{"d_mlp": 320, "norm": "rmsnorm", "norm_place": "pre", "qk_norm": false, "init_std_qkv": 0.0437, "final_lr_fraction": 0.0, "seq_len": 256, "train_tokens": 148700000, "dataset": "wikipedia_en"}
Each number is 50 + 10 x the weight over the matrix's rms, rounded and kept within 0 to 99. Layers, rows and columns count from 0.

# layer 6 attention query, 128x128, rms 0.117, rows 0-10,32-41,64-73,96-105, columns 0-63
70 48 46 54 48 55 46 51 47 49 43 45 56 58 56 50 60 44 60 50 53 39 41 54 35 40 45 43 42 47 52 53 51 55 50 44 54 56 44 36 60 63 45 45 47 62 51 48 61 60 54 43 52 49 47 37 43 42 49 49 45 45 54 56
35 61 49 51 56 43 63 52 43 51 60 63 48 30 45 51 60 36 49 39 45 53 37 47 61 43 58 56 59 58 58 43 52 40 45 44 44 45 52 53 33 48 52 51 52 49 54 44 42 57 41 59 43 55 47 52 48 51 50 58 55 45 43 49
37 61 48 67 49 39 46 52 54 46 50 65 51 38 43 55 46 34 68 44 48 61 38 39 71 50 46 57 50 60 64 46 67 41 51 38 55 32 41 55 47 36 62 56 51 48 62 42 39 42 56 63 49 48 57 53 60 44 53 59 51 40 53 43
54 33 54 41 67 70 51 44 59 42 51 49 50 57 65 57 49 38 56 55 73 30 59 55 43 68 49 48 52 61 56 59 50 46 53 53 58 54 45 66 60 67 46 53 45 67 30 60 57 50 58 28 51 43 42 63 73 56 39 63 46 41 77 37
61 72 45 37 59 54 61 42 60 46 46 51 58 41 47 59 36 53 37 48 57 52 36 41 40 42 60 50 46 42 55 50 52 38 49 62 52 55 51 57 32 56 56 51 33 49 39 51 48 56 47 53 54 45 49 57 58 37 50 54 44 53 57 45
52 68 60 55 40 28 45 74 35 57 38 33 58 55 37 58 51 68 47 44 34 57 24 44 39 32 63 50 52 53 56 35 55 45 59 62 71 33 74 40 50 36 54 37 54 54 76 26 52 55 28 44 50 35 48 52 46 51 61 53 59 31 29 43
69 72 54 53 52 44 69 68 61 49 62 46 51 52 44 49 54 34 46 50 43 64 49 08 47 53 42 51 39 71 51 27 68 47 55 33 49 26 69 58 28 23 54 35 57 46 70 39 65 40 40 57 52 43 56 36 39 51 44 63 54 37 46 51
47 22 32 40 44 57 56 48 56 40 56 64 57 50 45 61 58 49 47 37 47 41 62 51 52 53 52 52 56 50 64 39 47 57 36 45 35 52 19 39 47 58 45 53 57 44 38 53 53 46 69 46 41 51 72 54 47 52 47 55 45 59 50 53
46 54 32 39 44 68 49 68 46 54 47 59 62 37 50 61 52 58 43 49 44 58 51 62 60 59 31 56 55 52 68 62 48 49 51 48 42 63 19 45 46 59 49 52 38 53 27 55 55 51 66 32 27 41 66 52 29 39 37 47 68 32 58 40
50 35 53 33 42 62 52 53 65 58 50 56 60 37 44 60 52 48 46 38 42 43 54 41 64 57 44 37 55 41 58 36 36 55 57 41 47 44 54 41 28 46 37 41 52 50 56 54 43 76 57 51 54 47 64 63 50 49 45 50 55 46 68 48
41 36 50 68 63 49 51 62 51 59 68 58 69 36 35 65 41 55 58 42 41 38 68 48 68 62 61 59 46 73 69 50 58 57 45 43 54 41 29 37 58 48 62 34 41 51 52 47 23 36 48 49 28 47 49 28 59 45 43 69 53 37 55 53
50 49 50 53 49 48 50 52 48 51 50 46 50 53 48 51 52 51 51 58 47 47 54 51 46 55 49 48 48 54 47 55 50 51 52 47 44 45 47 56 54 46 44 52 46 47 50 50 50 45 51 46 49 52 47 51 56 46 53 48 52 50 47 49
48 49 53 47 53 48 54 46 51 51 46 54 54 51 44 60 44 37 52 54 50 51 39 55 52 53 52 46 57 48 48 52 50 45 47 49 50 54 53 49 43 53 58 40 49 53 58 48 44 43 50 48 54 56 48 58 44 50 57 56 49 47 49 49
55 64 44 56 52 44 62 49 48 51 62 50 51 57 52 52 42 38 44 53 44 64 45 45 48 49 51 49 48 46 45 50 48 51 49 45 44 45 53 50 38 53 58 48 47 56 56 54 63 46 48 50 50 54 55 55 55 47 56 48 51 44 48 46
50 42 54 45 61 51 41 44 49 49 36 55 46 46 55 44 54 64 49 49 55 43 41 54 66 49 61 42 62 43 53 54 45 52 54 58 60 58 45 52 57 53 48 53 48 45 41 56 42 57 45 47 50 46 51 51 49 48 48 50 50 56 52 57
40 51 47 46 59 51 49 29 54 44 38 58 46 45 44 53 49 56 46 45 53 56 37 55 63 44 55 39 57 41 59 51 48 55 53 49 51 65 49 52 50 60 46 53 46 53 39 52 37 56 61 50 58 42 52 55 45 56 51 62 48 45 58 49
45 49 55 57 48 49 60 51 58 37 70 47 53 45 32 56 53 54 51 46 41 57 49 37 60 41 56 55 50 64 52 36 41 56 56 45 50 38 50 49 40 47 68 37 48 48 59 40 67 45 45 50 58 47 48 54 57 50 56 48 46 38 46 52
52 58 62 55 45 54 62 58 57 49 56 36 45 51 57 45 51 32 49 50 56 54 62 48 43 44 56 51 37 63 46 49 65 47 46 41 48 54 72 62 32 38 54 39 38 61 64 45 47 43 36 46 55 59 59 55 58 54 56 53 51 38 49 33
54 35 54 54 49 50 53 56 43 42 45 45 70 57 38 31 67 54 39 35 49 43 53 34 43 50 57 49 58 51 44 42 51 52 43 56 42 39 52 38 50 53 38 47 54 47 58 46 47 51 44 56 50 45 46 43 64 50 57 54 54 71 52 50
26 77 32 44 48 52 66 53 28 49 80 53 49 44 53 38 54 71 63 29 44 67 57 68 41 56 28 84 48 61 72 37 48 51 37 46 49 31 28 50 45 43 44 38 73 54 44 55 56 44 52 46 32 40 73 52 61 53 56 33 74 43 56 63
37 16 65 52 53 57 48 65 69 66 40 23 78 48 52 69 65 55 77 42 60 48 58 35 61 58 49 29 67 36 64 42 38 53 67 28 22 44 61 57 42 43 52 51 53 51 82 49 46 56 62 64 44 47 56 58 56 46 51 55 44 18 62 44
52 56 51 44 43 49 51 43 46 53 50 50 48 48 45 55 47 53 48 43 51 46 52 47 53 54 51 60 50 54 52 51 53 42 50 50 52 48 45 50 52 59 50 47 53 54 48 45 46 48 51 51 53 46 50 51 54 48 46 50 52 55 48 51
47 53 47 59 59 47 49 44 46 51 46 60 40 54 55 49 52 58 51 53 56 46 43 54 47 42 44 47 46 47 50 53 51 46 50 54 56 39 50 55 46 51 62 57 44 38 49 56 51 48 56 49 53 49 48 48 38 57 48 50 54 52 43 54
56 40 52 49 46 44 44 52 58 51 56 52 49 50 33 53 49 53 51 47 53 53 41 48 44 41 47 61 41 45 54 51 52 38 47 49 46 51 50 44 47 54 55 49 60 38 50 53 56 43 52 52 48 50 46 55 51 46 48 43 45 57 40 65
54 54 42 54 49 53 57 47 47 49 54 52 52 51 53 49 47 40 52 62 56 52 59 63 56 59 46 44 47 44 44 49 46 49 56 48 55 53 50 54 46 51 50 59 49 55 38 55 53 60 48 52 59 52 50 46 47 56 52 44 52 53 63 44
47 55 48 41 53 55 51 41 49 48 45 59 57 58 54 42 59 49 43 55 54 52 46 43 64 65 39 44 46 40 51 44 49 42 42 45 56 63 52 51 41 43 47 53 40 57 57 49 43 48 41 51 40 54 54 43 49 53 45 55 55 47 59 40
51 52 60 48 49 55 43 68 47 48 44 40 45 56 46 64 52 55 53 56 48 52 40 39 51 44 55 64 55 60 48 47 51 48 59 58 51 42 63 55 47 54 59 50 54 42 60 32 43 42 48 47 48 41 43 60 57 48 61 51 48 42 38 62
55 44 47 38 63 74 46 46 62 57 69 55 67 65 35 50 43 50 38 50 53 44 58 27 47 48 45 45 40 51 62 47 58 45 61 29 48 53 59 50 48 42 42 42 49 46 65 49 65 50 51 39 48 42 64 49 53 58 41 54 47 46 46 52
53 50 39 47 59 49 53 55 58 40 62 64 63 41 30 59 51 50 49 36 49 53 49 49 34 44 50 51 43 54 58 60 41 66 33 40 48 45 40 26 59 55 58 52 55 50 49 51 51 61 55 62 54 45 57 47 45 42 48 45 45 38 48 53
54 65 29 50 56 41 55 59 47 58 49 72 45 54 44 28 44 55 41 52 49 71 57 64 53 49 51 47 61 50 52 58 54 41 33 63 57 58 43 45 37 50 51 36 52 46 39 57 56 44 63 36 43 46 55 49 40 56 52 60 83 58 47 57
37 36 70 40 57 69 55 53 75 64 51 47 58 53 65 61 43 36 62 57 55 43 31 43 41 64 28 44 53 47 46 51 45 40 57 38 48 54 51 58 46 51 56 55 49 61 56 58 64 65 48 59 54 56 70 71 43 45 31 64 45 30 57 43
43 55 47 62 48 56 48 60 55 47 59 43 45 52 49 47 52 63 69 50 38 40 50 57 45 37 57 43 55 48 51 67 36 46 45 52 63 49 43 51 39 39 45 48 46 42 65 41 55 51 57 65 48 53 64 59 62 65 43 35 60 44 41 52
62 43 54 59 49 46 56 65 56 56 37 48 70 38 36 45 48 57 52 41 50 54 30 42 78 45 66 56 58 60 63 29 50 48 59 54 43 52 50 72 54 43 68 28 46 44 57 58 63 57 44 34 53 30 30 38 53 47 53 74 52 48 39 65
53 55 54 80 42 51 58 56 73 52 37 44 35 58 45 38 51 54 66 44 44 54 33 52 74 44 60 51 61 36 44 46 49 29 57 63 54 64 57 59 46 38 64 34 36 48 69 47 61 42 34 52 62 50 42 61 51 59 43 49 63 50 33 55
58 56 55 31 57 60 55 38 39 43 58 66 53 45 64 66 57 35 46 53 63 45 74 45 38 60 41 30 44 51 59 67 64 65 42 37 52 49 35 43 55 51 43 51 57 56 46 62 42 66 69 49 42 40 58 40 31 38 40 59 44 52 64 40
46 56 36 34 60 53 55 27 49 59 66 66 67 35 56 62 62 32 38 52 49 57 36 41 46 62 47 50 34 54 70 40 49 45 44 48 51 61 40 39 39 57 48 58 68 56 37 49 61 51 48 42 45 38 56 56 53 52 44 65 46 43 66 69
60 47 59 55 46 33 37 73 43 53 38 37 53 54 41 42 45 59 53 44 34 52 33 50 61 48 45 76 46 58 62 27 58 53 66 70 59 58 73 63 65 69 54 48 41 44 51 38 44 49 23 43 56 43 27 59 46 52 59 50 55 48 31 65
59 49 60 56 49 50 48 68 65 59 71 29 57 63 40 43 50 46 40 52 48 54 34 23 63 57 51 64 53 65 54 18 52 36 74 60 55 62 68 69 44 35 43 32 40 47 71 45 75 47 38 53 53 43 50 53 52 64 51 65 61 32 36 44
48 63 43 48 47 55 66 38 41 48 57 51 39 44 40 34 53 47 52 55 56 58 46 59 49 64 59 43 57 60 30 49 35 65 28 44 47 47 46 48 49 41 38 49 58 62 49 53 57 33 48 61 51 54 62 42 50 36 50 48 46 60 55 46
47 66 34 42 30 56 63 52 23 41 70 65 36 45 45 52 41 39 49 40 52 68 61 68 47 53 41 68 42 79 36 49 58 56 32 59 57 42 34 47 57 51 56 60 62 49 42 55 58 48 46 28 47 53 61 45 31 48 52 39 74 47 55 50
47 36 59 34 52 61 57 62 71 57 47 32 65 40 58 58 46 51 54 44 51 41 59 53 45 57 54 40 56 42 56 60 48 40 53 34 54 48 45 46 51 27 50 37 42 50 74 56 60 56 68 64 49 44 61 50 69 49 37 56 49 41 54 42
# layer 6 attention key, 32x128, rms 0.104, rows 0-9, columns 0-63
46 42 49 43 51 47 54 48 51 39 47 47 49 46 43 52 56 42 56 48 54 53 53 49 34 59 55 58 52 54 38 54 48 54 47 39 51 62 34 45 52 57 54 60 56 43 43 59 53 55 44 37 43 56 47 49 42 54 47 37 47 48 58 51
48 55 51 58 52 48 47 44 44 53 45 58 45 59 62 44 47 55 45 50 51 45 40 46 54 49 60 37 52 47 61 62 51 54 50 60 56 45 55 42 50 45 57 48 49 54 53 48 60 42 50 58 57 53 46 52 51 50 51 60 53 43 46 47
43 61 52 50 42 62 52 53 52 60 47 52 50 60 52 52 47 61 45 41 44 37 47 44 42 26 61 50 57 52 59 48 52 53 52 55 55 45 53 43 43 51 41 53 47 45 52 41 52 35 49 49 62 54 57 47 52 55 48 52 49 48 54 36
55 41 56 50 51 54 42 54 52 43 42 43 54 47 64 59 56 62 66 43 43 46 51 51 38 59 46 56 50 39 40 56 52 44 59 42 34 54 41 57 49 53 44 40 59 40 37 62 59 58 59 51 50 47 44 48 54 46 50 41 42 64 56 59
60 31 61 51 43 61 41 64 43 40 55 65 58 43 51 53 57 37 49 46 52 55 60 43 66 53 39 50 52 52 49 52 49 58 56 45 39 37 39 58 58 58 55 46 44 50 53 62 47 49 47 56 41 45 52 65 53 57 49 45 42 57 47 51
54 58 43 65 51 33 59 50 54 41 57 44 50 47 20 50 38 57 32 49 33 51 41 40 47 30 58 45 44 56 66 40 44 37 44 56 62 51 65 41 41 49 57 47 34 45 63 46 57 47 54 56 62 39 45 48 48 54 52 55 64 51 43 55
43 71 47 68 49 47 49 42 30 58 49 44 48 30 47 52 46 57 54 43 55 54 54 43 45 28 49 66 43 59 58 51 69 49 50 66 62 38 56 41 58 51 49 48 48 32 49 34 38 46 54 66 37 47 37 39 52 47 60 51 59 53 44 56
54 62 41 50 46 57 45 57 44 49 49 56 40 65 68 43 60 43 43 54 53 40 61 46 39 50 53 38 55 52 60 60 45 69 57 39 44 43 59 36 53 41 45 40 55 67 63 55 39 72 43 50 44 68 65 36 48 28 48 34 39 43 51 50
30 54 61 59 50 30 59 51 46 37 53 61 49 58 45 48 48 57 61 32 63 74 58 53 61 61 45 66 50 59 42 55 35 45 53 47 50 55 61 46 44 63 53 55 44 47 38 49 64 47 49 27 57 65 68 56 60 46 65 68 49 51 71 42
31 33 39 64 51 54 48 42 73 68 51 51 48 48 59 56 58 46 48 51 52 54 42 52 66 55 59 32 90 57 45 45 14 71 55 44 42 49 54 40 34 44 47 55 59 64 48 32 45 47 56 81 46 73 45 52 54 60 43 49 51 37 68 44